From a checkpoint of a small transformer trained on Wikipedia.
Size: 11 layers, 2 heads of 64, MLP 640 tanh GELU, 5.82M parameters.
Architecture: LayerNorm before each block, learned positions, biases, untied embeddings.
Training: a variant of Muon for these matrices, 152M tokens, 9302 steps.
Each number is 500 + 25 x the weight over the matrix's rms, rounded and kept within 0 to 999. Layers, rows and columns count from 0. Numbers have three digits each.

# layer 6 MLP down (transposed), 640x160, rms 0.0522, rows 605-638, columns 40-79
508474472520529490500512544469497522536503536512471484489538462440474534545485674513548495480517488528514483478500504486
495481519452507491507487525500487436450481557509495503492503533501505501512535522566462533488551505490517506480502519484
521495523502517468483513465545500467535533511509479478499504475509510504486475516542455529482515508463485478495496508505
514489515533517497489493497496486494461476466491467480488503486513456482531482471473514552511466499481502509486516492546
453523504477452541468507558470479505489478498502475493502522481538532530472477507502472501511459522531538470486474549422
517513524481505450511527536467509507518516508514514492494500527504495482529480523475509475508536487476513477498511502487
504510489504481503462486525534487452479496486498470534524492550503449516513578528541525523531497549483500499474525479482
517522475518493521501490491520518484501491539465486546494513472508496516494471496559476498495487494478497495507481509507
527493472457470500511475514489498478514466499513514465502458503502487510469447535490486500511480481521491528500472473507
487517499467523469554489511479513496490480509493475502455460476545491592508477495525506502489503525437497503497513514491
485493554506517503519498436472492494511511522523528515529491514518502488464521482548488551546495501528487489526508513514
502518490503524473485505457538505485487554508542526496462553481504482535483506568485476522484497468531527506476437503466
501499508510538490507487462479521500532488457506494502497485477493516509524516492501563491503520493478462497497450470507
526489528516477487487468483476532479491513515480516496528494489515500453526474520474468482480524502444516511475515503497
497499521514504497537485518517464536485500479503498456510468493512499515488477506463510488536496476504498500502490500474
496524498498524540490489516513504486500543515469506483488482506479512487526491523518488513483517544493490469463478502503
515508513505501490521496495477512528451527509477510475531501497557501499526520490493528519497486496485514474530482484474
502592473514504516511492485494506547501484481494500557503532485514500491515520513507464486531496491520499529505498550505
491430458526546490479472454480465514488451527500490476465533503483525512486481502495447511498522531483487520475538517514
498522497549552521462507500525452468499528479479535528505542426500464475492453544492519474525518504501489544502550529500
515473473496520485561499522501499524538542508464518475486462522495488508524507524489517488518522463522510497451487456496
538484506499500522493489529488521487470497447517512515465522496505495417515457550472437444483467515465520499509499514504
483531511523560479507492515518454484509474510481487472481477485450494512502521542496492486474479492508530493536515487509
508463497486490482479473514489538462484466520548500511513504497503469500521518591482520528499502497493491502539506442470
495524508470468519531485493492504540512551470529517475520509508491532528453472500511472501517505506453530490514526555510
465472511455489479482461484495520489516482487522482492519498499480501511505484507460477494509531525522519516501527497537
511521455521498519485521537511513503481496470518494485537520510510497492528519483463530484500485489461530477533510509538
476529500477485494519524516496527486497468534470501462513505517535452507523547490516494492518501550506500537527475533528
487520476464518499518478507507510529531537455522517481458485451467481546515480461457468464504522494542506473464546507499
465500473502476500492503504525473511486542532498507526484479505494535479486493555507496491477514486509553498489549569507
503534487494530476467515489512499511502539459490484503566524495488570529495478518525500489494451485484507501497505477490
510461495511505489470476482489483491506510519506507550558484500434532512533521520493503483487522555525489508520524533546
508558476491516543481495508493499516468526477511492502564539522474460479469452488492525508550513505521545498487536505493
490494458515490533476477475541514540500485505448422516529505476494504480511475541493496449453498535522459535498500545494
# layer 6 MLP up, 640x160, rms 0.193, rows 606-639, columns 40-79
495519462488540521509556493515505509494481460491483480475565544525524461514488526477460507511508480470498477529491460470
507506507494470500521477475493483524506541509507519486528507500472514471520501478518516456479515509490474472543500507470
529458516515523522501514484500512488488520465557479498478544530515447450495500514487490494493443475531514532480534505486
531528463495487503503499521531494510509502472466485550523559507594501476508518509470496499505510494507520491497500531507
461532470465496504514502482472508498534564485515500507524549496529455491476535479507527503512492443486522483522499507513
517537526536502460505506494494523493483510462527511560510481457475492521512508459494485464491514496502501496545485494527
505510480478497507461487500536459530478541493507520534529464441517507487558506481530506548490470514489517477471502529521
465512476503507499511511516467502476548478474476492529516490455489504523505464485520507475459470533474521480516487479505
471513484577508499522467543513550477478511501458556514508488529456486535472540488503536477490478501471509482484510479439
489510529440500488482551501526469489497506523535501505502513510456465471514503488458462523490499474549521458499472519530
553511538455560552492494492482476528507535454517481477526502526507483533487527466515527492501534504512519505519448454512
539513509530480499466443490505490475505497509509514508519488502463478506514527487531521497505456501490544471496491480512
529497487476491517537469480490498490491496498476483540499519524502492531479523498520469471509461527511495510541565487519
497534476475459490518482494503490508517474506491494508468473499504533517484507497529519494500484518513504523503497496525
536548507504497483535516531525476485510485451485538512527431479491510494470505454548492452482500529524488509452495459505
452481505455456507497527491495511463515505524539493502517473485509504496492537508530537475490477504500514510455473503531
493513509469511459462443517544477485514538493473530521485466519527513522533493470492506510465498521499492467514527531512
518524438540497500489498488431494480522474505443537518524503507554523482501481487454489470491501518539478518460501512494
463484530474501497502559485514480523498501495506517533567546481481493504503459471506537463445501524495479462522526506484
431469515508525506533516553494530487449480494525509501465484475474496520474471502500518498486443511491456501500501510544
478499512509525507489495503523531520506519486502464483509465485484503507504530460536496474525515497510474467530523492460
482492534480526492451480480513502510502526488509512529492476450533479494463469511501492483488478515517506475515477514466
467489505493525549503482515493510493539505494499499474525491491499504499567491486507478512487453514499505559522535458474
499512501492509472509487483531512450502478509457488499501512525504524477502507516506500535497513476468464482469521514491
496525515497462526543475506505489519508531510536517509520515484539470476503526516512518510509481500479496522521520488507
467509494492545532508489497494533508527477500524547465505481508509506498506525495494519493469531505492497510524456510503
513504520522462470503485502505593460557500453521492484481532549494481513490531497482487447524494490490529520486502496517
508471503493493501470542470501492449495499508490508491493528468487513464505511489498489535514499475515473493499499531504
554479451542547511499483503474535492493500504436471515511468528465501476515528460460484485502497488457466506489550484486
474512503512464475506487456505506467495488468497503500567505502484533480508503474505493585506511507496521481508507511525
545520488547506520514466508536524498497452501533477489503497492514505501458506501523592529514513511505555509492483509488
531527502491528504512528487478501477482489508495499511481523508488547518517467503501524469531466483516508508506513555512
499541535492529531525527474504521487530510510517510497485532533505489515520504533503502483508494522518532493506445486574
525507486465499507516510530495546509521493505512493500444471496527547473491528535452493512485476524540452525545546509509